Each number is 128 + 24 x the weight over its row's rms, rounded and kept within 0 to 255. Layers, rows and columns count from 0. Numbers have three digits each. The size before them is the row's rms in percent of the matrix's.

# up: layer 12 MLP up, 2304x576, rms 0.0519, rows 973-1041, columns 96-191
# down: layer 12 MLP down (transposed), 2304x576, rms 0.0421, rows 973-1041, columns 96-191
up973 101:100152169085133122159134190134137115126076107141111084159133166095131152120130145116138147076130102127132157123156079173114102101149118151116128120128150128170187112110139117124128105145102103147072140106132148141116132169163114125142163150118123148178125128102100101134134096157158135114
down973 103:161140106159101082115141103114122155133116166141137124140144138103111120117118092148129138119155119148117124104140137118094108146111152127125140127117111117141206125168156141129093125121093116129118097109104092130092129148112148084094117130147155126153137137122178114154128089114078112121
up974 106:135113115179154142103112134091127150166112147116106156106123146109149108121154099116160104120161128137165161120104059107116061185083136153108099091114123147132132140111099124159146116158162169113168135139102165126119094157167120117120114124103129140122163119116135112093107139122183104144
down974 098:128117127188124135108147085115129123119148162123129163125124144084097142114133114122034083153099098199164154091159143119063136120129101157120139135095140107147102121120082132129144166141132135084106096149077106125126117107140093143190118132164086155101118146178105133119114135123124124145
up975 107:107152155138112114137112156109107117123089149097104118183082132096077171131127111145113113152082136137145112141148121096139108144139189137155126138111115174132107116147105192140125104137132117126126107100124168140118093152116149094135152183110151129149146089103108105100135128096110106159
down975 110:121096092148154191167140113127162125128099084116112152161151113145108103130111137118145157163160129189133135140108155134095075153127128136161159189106077105134130105145130107112146144100084132122088122121172077103120114111137177127115128118121138114141174129120112082087145106133101118128
up976 102:152123091163115119106166139124128176120117152137123099083129139114129123129138103094064161126134121095144094163131174092183093104112134136093154117126122118122118167119131115137140104145119190155139191145115178144075106155121159118124113092148129115135128090122142080107104129149109112145
down976 097:072115151121150147127131096121139096141125139114154100120126122132105133100161154144151121151134102212127161106157070148087149154127109159135129147109122157113174073132115103146117130091109134159112103099104086116159155098136096153171144106108123092149163179134165095124139109075157112109
up977 098:108118143152077149163137131140157119143118149160136113104116163110135154093126124110108095107135109057140142125119134085114171140116116128150122159095121103203161109120111123181112106144134072129134126058188134130099116154108133130112150118101116139164182140156093160124110129146151137129
down977 093:165148104102125139153109132112149135150135146140111099131138120166152131120145104125133106110120138121110136120157115122121105116136123177110162109140115107147137181110093118134114136099109131132163126108115107146108153158145145129147122121155118143173139184173107123081143115149105117080
up978 101:112131153111156102127141167114099086137150120110154117121165133124147121120148144126146115138115120114108106104112133162080119119114163116135123107134122135130131185137134133130131082105128150162122115123134148140118127107172156183134169124120103117156137137107138095116131155110157158121
down978 102:103160143103158136147135120188114099137139143128146127108121105160134077154145124152094158169164168097114092130122157157108134131143112133124129152087113103136087146152121128146169137150144135157118114121130147115095104188092140143126132124153111154110126139063150130136137112124138139133
up979 088:119163170134182134147124135136136114085116177165133097090105164103126086132130130130146146133132128093138148113114091126113094116118134116109141144151088137154127151130139167149129113148147154147121119168138084136099124163104122112129146147090144117100121114140100140134118137110112130149
down979 073:114129080121115124111166125130122140142130121087125111129130107122140156137133118131096085144092157144134123094135162146128151092130122140144129139130103107152094116121127106098116158096097117110137127097155144129108112137168110150139129124115095119122125138145170095129092112156190111110
up980 101:072134117153152061176119104087155139178092141155139159115115162084129097133125127147096089127110106125144121112111146141091107161117124093148115131168114147125130154114132133123138132140155173120150122161153111138131128162119135121086187125142130131117118102133095141102112111170150108136
down980 105:173148152159133111186113118126079139147126121129125081125141134174120129094159123137138152116144150122152130147153108126111100113132132145135115137092161079116131133154171149135148148188150136168099161104135144135171092122105107101108121109156122094136166116087156132162136127093113161162
up981 098:089096128183132132118079151136162100115144094134115120126130123110101101118117117110130096135097124096124148115107129076122150109123162110151089160128136136129109193177129105130102119138142082113161169124186112146117135127140085105123117120154138103167183099103162168095184117154127108126
down981 101:102109123142118104111113152143110093138146176149128147164145106100092104110103136103198106099128104100129139131153144114128101166132115157089112139150132166074167108115149125114172142149093100112143132136122152126096115129153153130120103082153120138146166144108129114112135152104053156132
up982 101:097144108136146139129172136145152099140162092138147096148108101115109124087118101100116128101175128131129085159122150116130140161150157120166080174118123116195189164126152139158117126106165121125142137136130106161146139102098116112119073106161136118140121145138095103119124072105148149121
down982 103:150074168085162136148106099167145145141145118139146100156122133128101117151164105145121142189156127122139128144123134108158118103142167144111127133119114121139110158120149073142092125157133149084100134117110155175113143127131148102137159150143150119119157127164099123118139121120123115101
up983 101:100105128115167127127132135121123170095098138122078124138153158148116144106113099092128129082117092096138152153165121149152113116142144114126144158070100128156111159136110094120181105124130115140130114140135182107120133147182152128090126136126153122092111162116090074122142126155119111112
down983 104:111121142141141128132114121157090110160165118185131180088143149116096122118155102115122140153137103148132126162118133126097111120154121143122125171153140175127102121142111114162123160118106134117082113136170111148143144152128152146101139101083130104128164139142086119115118112130124143152
up984 103:147132073109146145152168151128115105129132160159081101123133126149135162133097126087116098107127135117145115135143154112132126119119120095133155118120144069136135108124147131136096140152128120135118177075161108129113102112108185118146149155129153109147128147164146096139133115134111129087
down984 104:131123120109111127118126135109086080138160133147110133146117126168166163187112145135142119081157153149127129140180093135176115130162124141118140094141118155147131101140139180084147126126116144141137098115107163150176105123081119169072097106143142106118122162091120105091150144133125129160
up985 099:096188171191121128135107099144120141160143108124139128108098135147123128136083176156130179155112141124107124145094126120160089112116133157107109088132150115115133151131089094150122123125131105134131123103151105105109168127122151120097151162137115171119113136161132144167114101131107124136
down985 094:127136107148157110105120169159154122134125111118134162136145116125118130122137121117106140145141155133120113108109130161110163124160155111152091081122064097129106142117112110078129123097148121121156143117165140093146150134132129128134138103146110152105167122115146167085142119115090141082
up986 106:060146135095135161090089139148150124156110161160107110128105146126123135179127107133112109143113129123130141082121128132144121183108101152158120112146083174142139173131098144089141127136142098148105147106156121097133117122105145151118132127094165113111152103155102159110181104115140130084
down986 108:125114113121121138090116147139144134093107133095117129150150120102093114109136128178112153101105110125130136101136115096131163105138102119167141115131109121108084161127099136128132151119109145168143124080108077129155141111110134082117093135112164121138143175145083119111132108085089117126
up987 093:098167133128129135145153115134111084123135153147107149111135124094157149098101117149142110135131120177114076110146120110116176193143094158116135077140126109117145118103150132117123118124085113140142130120094106129053092123147112142131122115179118178184135136067140131121093129086126132152
down987 093:136124142113117138105154107146116139140136141138100150117119126114107110102134126123125132078128100099120138151085117148148108147112141139129145125125133128147091090132143140170091121131117159103155125119192099133111113113161113123146114108125118108134110145145130112117086141136107125150
up988 100:070098176119123108103125124126169150141125155062145092060134150100128114106126145118093133159101152159137129140146101140165109110101129124151100088119138112126143075136108117117068145094132123180111150131135138104107116128149146094137158110131118157112129088124096161136102127160139121150
down988 103:127122165147128156149129134129106147153125109098132156111138117093083136185115130117152096094097138134095158110153084149136110109146119157169163132118117124065141129122152165131122172145122148104137113159160111112151099130134144106112136155154144133141145133120136141123118119101089140121
up989 107:134171145137141126124210116109104129099102119107115091102162132153124133148160104081103132144138128123163136109129134125177124122158132111122151138106130158130133117132114116129154107149140159143169145139112158118110150139139150111122146121162115158132136114118113098130143129161140148113
down989 108:083113133151131084142127147136121110117097146117119120164117168086103118161085128125111128090140097142127139152097151135159087136128120129114125160139152116130166086122131084160086129123167140110140107149100115111125141145148171161084091164093091194102142182133115125134159124135145153137
up990 105:122140156117117148117154152106173172133106107095158099105145144106129129100134105121118158118159138147101127129153109139149145089113168127144107115142097138143119097147103129143120124148164130136167130138129142079100102104117105134109129128088129135152171118112132127101141129175098118128
down990 108:081106108096112108161106112131146168070119155101129157121123125110143128086118117131152119153122105184100106156112142136142156129114146150101084135153166151101097084139097121162145110140137158146136083110121150096118102191105126135091155190113105089150122153143131191111095163166122073132
up991 096:096121140163200119145110161093160105084098138158130136121091082090120135154145112096163111128152140138159131107093073091144132125141129136145109151150120143132140126117129137136129106125130129133112118133135158130114084165122117128133111123104131113104132071113144140111176134104176096134
down991 088:096166137150125155153097122129126140124127114126156118119134138095113142111127136135122141160113112125140143094133124148089156110144134140102116097104105082150119124107145159166169112080115131152143142127126114149151087107147103121144137116147123126121129119100092173090127123156094112098
up992 097:095101085138174142152130150126129143156147139154104139114136131125122136108163143173109092132123128131174110151100115161112085099127172157112137117134126173155130113138121127070122120103171135167093157093147121109113140126102148168166173134148106191181135154143206111164134131103131111106
down992 096:111112169165124130163123073103120111145163145114109128136140101136148137140130123144139135130148110140100141151170116152126173117100134138137128152167123114154153126185076136113111121108138123118133112156150113110141189127119110129126154123156134108113121109177104147115160120101105114147
up993 101:136194145125131130148099168159098090094136137109111110138110154125143162133138107124112145122120121083138156160091134128121138105129141164124059145143123168131139145137130139161143097130121124135089162141107107140119145141116155122157139128129151153138127113118116102085129076138094128106
down993 103:142127128140134127109145130120123130125127127144155148154145106157149167116160114110122136127141088145124122121116151157108159188143090131102109160132109146134133145133132140127138120129122120119155133121105167100112165161101161108123109084165159168174183136149136145157144121155143148105
up994 105:127175171128139121117153122147130123172079164128133190098131168105130127121171089137119142140144122105181103126134143117103131095175117143163120128148086207153122115117155110164071097091150080093146095129105107127122184157106119183141118139113203146143108100101158137152102098104110124155
down994 108:118109125146139106106137107076104138134109158150163127124087122128098124142120111153172123108149157118164141117167161120106124143138150118149128155135137120132123116137154168164142136110123123090127161123108091118147167167102079145107129134136128188137167134167173135118137102110090148095
up995 100:138117154119142142095159116106096130129127118128113120133133109091141126125133144140111091091141165117118103107155128136129102126124101137154135079135122146134137114183117135129114124164130109144115109135135139153118091102152145094150109139124138090131132131099165114154145130125143161144
down995 103:131126120193095077103175124159103148141100118147140138130168113141108109116134124154149140132126153186165124148107107114133132105125152089162161134115097154127111139162117080124119137164096134138078111121117131093085121068115160118113186097155120122134108124118136152109126119174125116133
up996 090:111131130119049123097144156134188152121146107133096130158138105154172120120086113121059108131122115135102153123129156146134166138136108133122119157124105120147130089112126096136107117084064131089094156118108135122132117141177135147167140126142146155134148136111143072148125090098125102104
down996 087:155113112138156115127142126149132137126118161132129124118134128144098130170142101115159138106143156136146072121119126152105087147120138175129121099139096139125131129138165141130134109154156160179158129137181140142130111142104126093091147142104147094118172134125084165116086172142132113161
up997 096:099134159176140118157130139131109163144143138107161188139111192122134149110153105147126148096175150131107103151126124155149097194129141109137141141130134177119159120142149091145087099126098135174103119150124151091123085125167167139129113137143140139137179114126119115075121095169121144130
down997 095:131103118119122163144123118132150114115126065176084120149115164120129135089142113036194123147137175096139120129130127108126140139131135170124091121128134133064121110140143154115160155063098119110111148159107080136166150147119117127140160125129127122102128100147126113140136104120114110130
up998 100:162120129111109119119137167137146130127087099139108114106116135122121116137096129070130100156145100113170110094089100117092145134095112097097109090127080149151132110144097090133072125164153123128136117108146149131143115182137132131136131122158153130092159152098110135113103133120165135155
down998 103:124083110137145102134118124181106120101143162070121149125152116122183132077109141118153148133151142094146147126105133075098106098124131176108146115167147126144133114102162085116123119123169103108145100126121086141111100177098132139123117161083098155098105164092111135116099141105126127132
up999 100:146137176115123153168140160145145122144114120161141129141119176131123121131109107090132117096162108144150118133127151138117085197198080131106103095105123105113132146110118147146119121150115127093130128131171102191139166141125168139101121136152150081099181185090124153124125136147139145121
down999 102:118135085153170128169138121108128144129091088122104126132130136063150137115120127097164107127124115145150116170110137123095128138109115127131157142106129166134110103117107120178149130156118129150151147169122068101144140092110187145161128078081108106132113179153144117088122152104159172145
up1000 103:156147140089140137121086090110116126121103140111123113133112162132111097107169120075141103077128161167140144125122111151101136144101108126098108126192105177139122148139139142153089105116126125110137124105105111130123177109145065171120115162121153130126151110115151151120137147123115117150
down1000 102:142150148122172124117140134126148152116115160157166113128106136120141136111130147152073139114145142127130150122158093151116134122127143174184134096163110121121146143083155116184148115112139132090156111133113139105150158169126112137088101176116107191105140134190146176115159122153133143132
up1001 101:121134130139118143114146137097162107127144137113126124042160125078146128107106158144136093124105137104115120113166109126108089172118139127130112113151101118169141109179108143202123152164131107164126107091104122093153164140147141138122127166118120125155145092154157128114182097138154122127
down1001 098:161123143145128107137147151164108104097132149156117127153109135144132102153087142149130133106124140145093131134135151156125095116153107109075126158124099123133141187124058128122143082091139125123134122116160153132168146092118110124124142105122107135129147154128117103113131137142137118122
up1002 097:122123160159080150105158110114123111122147097162088159147065118129122134108100181130093112147189106138123142109140146123172126170152126168103133158110150135123149143147121163123099084109143135121152098103124125144104143157128180136127118126154120131105107090153141147118131131120146123129
down1002 097:136140123118140160159146164181149139136107101147133178138139143123133091117147143131141180132156130133120138096148128148142087139122138134140153129156160153129159176118122111119152113143161108094174145116158085174114125152128147116108128104143142158130126128129134129148122096101140109106
up1003 100:109143160139114109132222109146124100098112094138121146096115104110140123167130144104097110085111149146123162189123130124128142202098125144137146191123121167117104154162145154159127111138153172157151126105102098137166086120153137126133147130121138095116101123079113113149133159138136107121
down1003 100:115124138107144149154098148123095145140100104122136139119109122141113120113123153108139148096102123155103150135129110139128086109122126124150120181118097157132153066176113162156144096074162143166140131109146139096132103186139123119111138151141140083189165151124142149147097129105138125142
up1004 104:114156140137136118098135130135131130155142107135120127139087076089111113103107131115113152094122132130146123155119128112173078151155089124154118120167070149123116128140118082142146131143095085165082133104113142126100088155121170094119189155105156122123121143143094080151135092155151128111
down1004 107:131141077147132154108091126133152131078112151126180121109109142077158121149145109134137138155162112098123110158171116151134141140131107091086159113078166099104135082111121127107148143095113148122171106131118106164111106105126141109150087125159148120108082137163067100106128092125079111123
up1005 091:102130111142122083126167164122132122131163121115093128150094131107133145129125105146095111135137112127109135136130143149159127138074115130148124129125128111112167143157095163127121160121112119126141136107164148105078129103161130151147145126114144154156164149141162153159154110153095120121
down1005 093:124115161135110114114106099136129114163138140123126117145093147103140092159141148114150099119106107119114110089146146128112156121121143167143097132158112117199120091154124135129108171152104113113118140107094138101137138116152142152138079129135136131117117108099148143122119103148160134125
up1006 097:129129121138127132189089130114163110119131115142108086140105146113176131106119150096114149156179142091125073105131077129166139160145155122149075110114132121133122098101122188176131116091115132106162107138149099139135116149171110137145117117130146093142143107106149113111128114077143163136
down1006 093:120074143103144101113153099179137152178113100140077135157166135137127092143116125161174164153155106123168129112073162161102157147129128170140170121137109116096157111137137129113107127153153125162108172083152129146120090120128163117142157108150114141129165172140125125155119169118148118095
up1007 101:145146114094123070099136144142139137144109096122111113125162123143113130155142123164086123066164151144128121116170129145155139107137106139168079114176118174128136123149141128158181140131137106143134124126144117165154123111157161117154168130105117118168148122122157102108130178161121125122
down1007 103:130125114095164139143117095142115134173110106111144146122134095171114120153118089126142185137155138143125121143150178127055142159129145127110129127138103130112084140122091111114126091147111099113152116098099144142152112177169136169116128127150143142140109165092116147127124138148107118089
up1008 087:174122094137133123127122147084120151154116126163095119116121133143151166109099106079120133139125131142139112112147098130120094145155135139107151191138131139154134160091136108145146117134092163107100117150141140118122137166194126107113159158099151163126116149130137104165116097115152093159
down1008 082:124157136125141084124112101145147148111124133127128121139096148108121125134124138151130141100125128123102103107095130119114121138092137109130088150125123110182132091159129141138165151088140102137140145187132135115129131111113149133134160129131125097116113071156106125154124133125090135073
up1009 105:146115140108139165120149151148155120113090149130125089104132143143137117099140147103112112128115116111107129135097102157116083123135152104143073110113143158153108132120102125162100123098156121173135133104079147144118127098129192122097138128138129142125123116142110103117133172163177116142
down1009 107:146160156123131149124112143136153145126099120143141139139133129155125124102147108092148111106147109123165102115098148129099089061115136093117102152159137155132132115130134148156106167113107117078113110111144113144140164167084162138103104119100161145101098160140105165173132137181104101116
up1010 104:160145127120119111126099142122146171153156132128129118111135127100175151139150133094130129109103116127140110111120106152151158108131080119158130125164136122170131117098143148131119119147080099152105135125136108147123154124157131139151146117118152138109195132108161135131215172123100104116
down1010 101:151122128135096138134122140157082110117118098099134182146133127126127153132140134146112163111132128151134118139160144127147153096156174119141105145139127121128145115099092136152169130122125143104109077124110141103129142129141076090192141149143165144135106149131099126107141109157129152067
up1011 101:109142104119130176130134127131134129139146136129099112105138168124167106129138128119160164104109098150143123131100122169136123152105134181139101141122104120208113146147133170141115150104141104108114114095125120110085128118153123142130123156147205141152168113134100139100101157129155103105
down1011 103:173075164099146112100141103108113130096153136151121116087163152166102161113133102158152125108158131150139146164110135130103120122149131096104122093112108098091152122083157136114134127114159144098156094179124126164129136109095135090099153122114149122138140129119104144089117138095105181124
up1012 097:125135099090168119095117132115145111150096128125158114150156164107119113137150137142105122105158112126188113128081124100120085146084117147149135113116123119081156129141085133141113150159154096110158170117189141120129112106121162119134114103153140113112115141120114133103117098115160125118
down1012 095:083098107141180120153076110107150141110148129097093138079126157107075164153092122118124144168123142177125135131125128127155115122170119162136141122153108133127154125125166133141115143139137164144147110115132118138119156138108125112106091121134155098126158154138151152111107084091131087077
up1013 096:159136132166116121139139122108098102122135127140070110072169112105121154150123135179126129140146151151092165128101120145136150178132126128137124129151091102126149111170106113155149115123093127131100112143114143118140154155134132108151125147145133142186157152069108105118118127125169140119
down1013 100:125173139115122117179136119127120099131146127127149121138136153164139151154092127105129108128110123124092139115125126102105098133114077164097109097133123138177130169147170095099143145138122136096143173147168103132110112103142167151134193086121111113109118111141118088143121128131163135124
up1014 102:078153134138144132126128126191119096116120087126101069101122188141086098139129111121054141153106106140122123137138099123142119138083139147146114123118062143142128171120109170164118129183121136143106110113146172136162124153149133158119156112134145133119145122109124102139151131109134150105
down1014 104:153123095122157135067136074097141173109089123142135097161097163093143139115128151137148133097114138110156105151165134114117113120131141144113138119079092112160116142123170106128156117132138129110096160093153169132145092111100153117152144141124119115183104108124116124127177122147143157127
up1015 093:155155111185153081102108123143140130159123138103134102131137166139124112102095123117080099135099188161152099108110094137096089124120107128153116139162098157131136139134113110122148140110100138140171094132083153126175112115124116168159124089115138145142114121107134090169130118106115148136
down1015 093:175111144101103131160118110123131140140109142116131107112106118145144132139126163125087101127153129143122135133129125146148152146109142115089122109144131110154136115128136125113114117096115176125110148100162110124151116083149124128077161120143150135118140161132142098094080113129147141137
up1016 095:163131167165136133100148106132128151095117113104093128104101109117139103164093129133116114101157136200120126110125155119166105136123135149132056108136124127137152131149107087158129129112137131127139118138113130134110133088111132144139119087143142118128116094128126128103105103117122110149
down1016 085:139106122095141147138161124157141098131148124151163119164154190136115117132144094153131099136131104129159139116138123148111135130119169164107120121124182088161167115114121092160146132101138128103109135153083149113117135130127128112109099140143158077133135107127125121128134154150150145133
up1017 099:154109119120105150134113171085133162116104164133106103107157183143158118111123134161146178104138099141134164130132098125146110130085116144149112106123107152132131094141115128124102147155135145116105137127173190163136114137165134121128129158144142104141168151155114150133128149139172152123
down1017 103:176127121100131089162136125169131109191133101154109155143181186096139132194149110148115129155151067180154113162124151171115122132094129158131110135120118093138128100143149115096148157119124083115110098123129140181120177116157131176102112142102136137145123128134181134114139075154166148101
up1018 103:149156146099132118086143166122125137147098135108069115126100177114129119032152159150065081165110132081102107111114138100161150217135162142158121138137128137140167172148146143149133114097126154160104099137175159086101138119096116117145142133132112152143139162138163113130131102122111123138
down1018 102:154121174106098129176129140099148149128118147117090166139142163141112076123125142130100084091142116082144158113126159129162103103129119139120143095130143108114128143125126119164079101100109156150151151136168081155149157118098147136135137163176185155120146150119161140135140166116116134114
up1019 109:131115145111106140107142129120155119156132099130143107084159115129129110103134160129097146132102136155132136134107122128141100124094073164097087130123139138166089135148139134114117133134149121132143099159135149145129148166138168152145101125137129099153117113100150147160131088147155119150
down1019 110:165154147157136090136096189181128133188131145157150124154147117122121101119115118165106139138106123134131101103149120174134117105108121112109096161133148154138131152126105129102149138144144131122141123124107122180127135186110121123126132123166134151100102124121102127121084182139134110145
up1020 102:082140096128139103157111123104127108144147150124125121137123130110141128108150130083111108158120098100123125136107090088107133128121099167142104105132119188143177158175128116120122130139107125140118115141142149098111115138136084154142149138102114137088149111119120080126142123143161069108
down1020 098:124170117115140137141134135119139124085118136137138183159112105091094153140090097118130103124137128100179105118108145150119125143121085180172150090148091149155114139121120115134142157133145084074104155138123164119120121157103116112092121143162114103130131139110098154137109121133121134137
up1021 106:145142112123139108080109141096135119126140146109114147098172136138121113147093108159111113066100127078144141127093104123142118094137140150130091093117107148126130123166117093161118098134162143158144099105122174174104135120171137118144125143139131141182150132133205159182120096145128083081
down1021 108:140144118115120140143139121121129127146124138143078118094099100144110169150149115173136142120130168125139128110092098102124095112119127128100159162104113179106144148089141140145131148158135167139122078147135133105123112114148091145166127128092140104129143108147091098134149097166122149132
up1022 092:132144129145132119134129125119162138115175101152103089114097122168120157139112146144134131141096126161096086073130108134147102128133156162140129119130118137131131149163108102134084126126121076126106113130154110174063145108117148138149095136125112098077152121131107102101129110095125092153
down1022 094:137123097173152091105152168113169147124137098131130090083114175157141159131111159142159068178159123127089170132122099120093138125147149151135112102134138160141096155171118138138149170097121110093156132093124111120156134136117139125094118123128122094081117167109136090106134126101134170142
up1023 093:158113138126163125132152113157116151108086097125084097095153164110157104122151145111149123123101153088125112138122102146106122137111121158117113124149130102090118142139121120149104102189140110161173108097146154104108150134163121085128146129126125139181168097108125132131107112120136143164
down1023 095:148038134147087118144138116133132124117170117116134125117090158141163144141114160087131142153102119121133116105138136143136137133148158159117110143122089122170118132125110141116127157128080123136087115136121119117107122117174142128171102104086137102177088156124149075127116116097115151059
up1024 094:102159134110165138121136173130127106140115175147125132113122168110134153115097142128112129150145168138129122135104125096136107142115111112157120132121123163147129159136147145132129118127119157176139108144089159151088099089149143123108112142095113119178126090110170140066118153094170150132
down1024 090:110125146155135105139110107106117122126157109132124139127154135161120126134111106091118123137140094138146158162118071165119153065133138149127110139153150080099111121107066091110140127157106137080094148089174104076163129140115042093166126116171154084123146163109123105183155083157138138088
up1025 101:143153139121104127068142111133156131129088110171093142108123142112106146164130155121090079152134153109115123117147145166143106100106126127100130170140145136146159132131137133104118100080142131142130129123116138130115187137131149096114121157127146115141127096094147172133114128084152131121
down1025 102:114134139095162100116136137139141143182143157129121129108157084120160101172105150128099125106174127113097120079110114130133120173075148168115171062121145147113142125156086143125115076111098145156109096137166163152140068098119124125149132141123105126096088155114148128116116132107125135145
up1026 096:108136109148138106150127095122121121089130073087111099132108128146110177130101105143109084130117094104117147166120111169143122119100133176138042122180069107124199169121120108131149126149127149127174108083102154163137134073137167088152159129144154112101153139093123126109138135113121141089
down1026 094:173106115130170133136138221164132096117132094117137153108128152116119173127134095117151155164104151158151089104114103160182135129104152124133124105152142115136110127112189112126091150130143156117118129124137108162067134103104119129083162113158136125134137103132147116147148163147179110143
up1027 109:101140143164149084128153144109157058129110189117129089152115092046159116145148122093112118122152114120143104088156103133113151115121132117146085144106139127114142173134144139124132134160172129118124108120151122142106093149146158188108128136108090090132164117141121093095137157105161114108
down1027 108:073164134160163098095154128124203112125136111083138142153122115118124094122131143106125142150122127137104129090165138138097091137139040132109113131066107074159156151154100119078118174123139099143079119124153111140139130141169163147121118112132114126160134142127122115106133140113128128107
up1028 088:125142125135167138161136125160116095168161100134107088146124156144103096117120122134159124132114112116114190129116140127111149123133157131140127162114121122142132150154080080116072118121131132116143138094121110116148127139147099143124104134110129153127133100111143087121151161164100129181
down1028 088:097143100156127138140116127106154115121095132154138107111127159139152085180128140152119131104142145144127129143154140121145123143141125149145112129132113117175127107167139130095127138109078105082142099142133137100115140101120115134117118122134118121110114123157138149118144095106138086118
up1029 099:126144169099143151129088129172117097142131157077112132126118135105129130146144120096122153108150130112140133165143135088149122135151093158088133094162106088150173078128091155147141109123122186132158082108102095122130120165109128162125118137122164103117116110065140163134131091137156103091
down1029 100:107109100139162122142159108097140119099141164139148117110100087153122108114088131097140097127151157098148105132087135157174136136171100131131132130097160144145124129110109124107122110144141138151148103100168125142139121132136156130132125083145139141111120095112156121159122072128133149130
up1030 098:086116175126102137154146149118119119150113140140127189078099188111129127065114133136104145096130128161106116135135153124128134123100123126102131169074087156095118140190150138135100115161136163138140178135126129134127168127104133159136127133085100146130108145123160110137140104139113145177
down1030 098:100128145109116154123114137130110161130153128069123168135145137126106176108132128132118122175110123117148113107158138101136118157155102142110135147124115172142127104112152090136129152135054128177115178119135139104113107134153161138147131122130137150147116140164121107132091133149145173117
up1031 108:100123123152163132155175149119178136131108154127063120165141170113169134110135101091067151133162113126123094118136131123126153076130111147159100129158081166149176163183102130117101109137127130184130154097134117144138085098150139128123117148142138121149134138125065171129152150173116105085
down1031 109:160135093142128130140144123113091113117097109153089158172176105120140132131135112133127150144094116128128140112151128110125152099139104140138116125126136111126120148148114107109073106142150154141047142094122131145144120111123112116087163133140113160111122111170138163089147104150118104137
up1032 100:111128135113068133128145144107122084117171139102075085138119117109114134157137148115140101109147092108103095103156131130135150146119112159129103084133108143137116166138132150124159117078143105150169094151122112180129100131114129104136133151107160131089114106114100110160111135131164131120
down1032 102:104133113150117093158113164117161134141133146096106129173146133089129089109108148125134128119116117105111111147152136115116142143120117130156124114130082125150176112152151094113169130157142147156130077147142152169155113154109073089126095134140132103107120132107096078127085162109076082090
up1033 098:152179124125115138085114112122116132098138124120138127137121172117130137134164203146119163131126134161170101126117097153122120152108130153152152165165115122150131139156134131123184103143141130134140111092124117127122139151140138094119119114126164118116115115137114103097130136106120098113
down1033 100:115119161148123136147106184135111132156168144143162099104139147143138139165134149169098141120095115144132112151139086133136133108165151125133125136129112119175106132145100149113139137140114110153117106123079130135142123169103132127121121103154171136141214116179100125151081133124132167111
up1034 092:169131146097132125158148121131155128117105120153138147093120121107088155103136154135142142101116153180151168121102082136155082142133112125154058080111112155113125079135133142146123115090163088140149121126161088162089148139103095081110123068177126103113178142119075138164139140125097138103
down1034 089:097127111128127132153124146106102135141102098116162118114116122119129119137178166146125157145132136147112104114159143113094171152152117134096122150121138108160123093109138128138089123128116168118112083098152126133088094099152157125128118154113109135133099130141139127138109141185137176103
up1035 099:114106130094129138146133113124092129172120130110095147099172123101127144135119120108166091154097130148111135135079126138159125146138124146159130120162132136128166133163073084170142126140121136070135155119114082127151134120151118100121113183109153107131143131088142104168134083149093109128
down1035 099:143140119096121148120100122137135140112161140152126128125121128129106133152130165102076122081150121085152044117130110175163134108145120155135145082095144164121157125099155121146150147118103109110148140107129175115132126123123101144192107129105163127143137103142098135109099114114154101118
up1036 099:161143183149146115106160164121132141103149127107112118151148138118118164135147118167088093151088112138132167138128146108120118122148119158136130168134128131110146159109130153147140142099103120132148090068162092131122145130147111163155109158126114119112125071163137104128133099142143104148
down1036 102:187101134119096103134116107153111092143141105155136129174111112117128132135142127163145150145129142131105123141156135154075090118158096078124111160160111108066154091109143164101164159123142188122125109125131139137099099117133135091111077126106144134162130156100126114136111186122141106131
up1037 101:131112138080177122105187140113135086116126127120126120128135147100104124096146140151166080101138113157209135114123054149116122162151143125143141079098132149129148106152136147149154107134151205153127062112111135132134096156144143108132137141111117125135119125144141100119113141153159137116
down1037 089:092154095187128145155088117123147175138156139120093134153081128138111107165097103085130131160088175108122149123128132092120109109118135064172116120181140128133153138111118124102082148163137128107135161090146143130133129126101084168136149144116137127126094094129161100142120080111121132115
up1038 090:042166130149113158149107151174114130124152155138119114093109101126097105122102085098138131130126113125134177112136124083147127139111109143158103146097118114174147116114115096107103134106114137121151114086119122116116143109137124112154113134136153143183127137115154132125147115142189097187
down1038 089:125133144132122093164094128102121119147123138113139171118144139160090103118161131162141146111135118111119117139132131126125134118116126129137100134138124115215154124116144123153159114092126118176129123126110136123163098086119152123139151116104103119097121097124112159189150116125141140125
up1039 092:093097116156137134144122159096161146115106117109147140149154146128118115130142120140096087102097149135123086077141122096130156144111095111140123159140136154152114146127157124137141088167116166099096131141149125144129082110150126163181177132095119102112112101083119106147182104129147107091
down1039 094:155139105120167122148139179102139098113118118144116174139131110120159087090126083148106141080107135087105141154070132127169131117104132138116209105137148124160160132131128112184098153159190151160116134121106122083118130121102116163136124131125169155139096141160093131134135118104115122125
up1040 102:108143105153118133184134164075096181115131132111089117145130101123120144097165114128125122134122110129126178137109129145158132070100125138056132163179149126131134105150134123156123113079103138160096121123097123121106086132155100064167087121145116130117153133127135098119126138111098098110
down1040 102:147072142139158118132125065131115159164120071173121179122131140098110104114163141194096153137118101081114137125115079095109174145150117157131164087102112112148146090163120125118112132121155156127160117132077074121135134147138146129138145128104125139142122127169161104143105096134150111122
up1041 093:081099150172152137129089162141146137163154117145152163167119108138163110173143175143138100147083140087109142127098137109152147142088102136164145141134113129136164101148121127127110148134116108122121120077139116118092093122144186138161114137133139120123101142119118118111175117136142089127
down1041 095:072150128117103188095137062134126155179146112112114137148112126127093120123080110101134122120117098154118140110136165129123162133129088148119202104125119118161164149143086146115139146129141162137199115118134154128115108100129126105118121113127152105169111122134179116110096159176154114124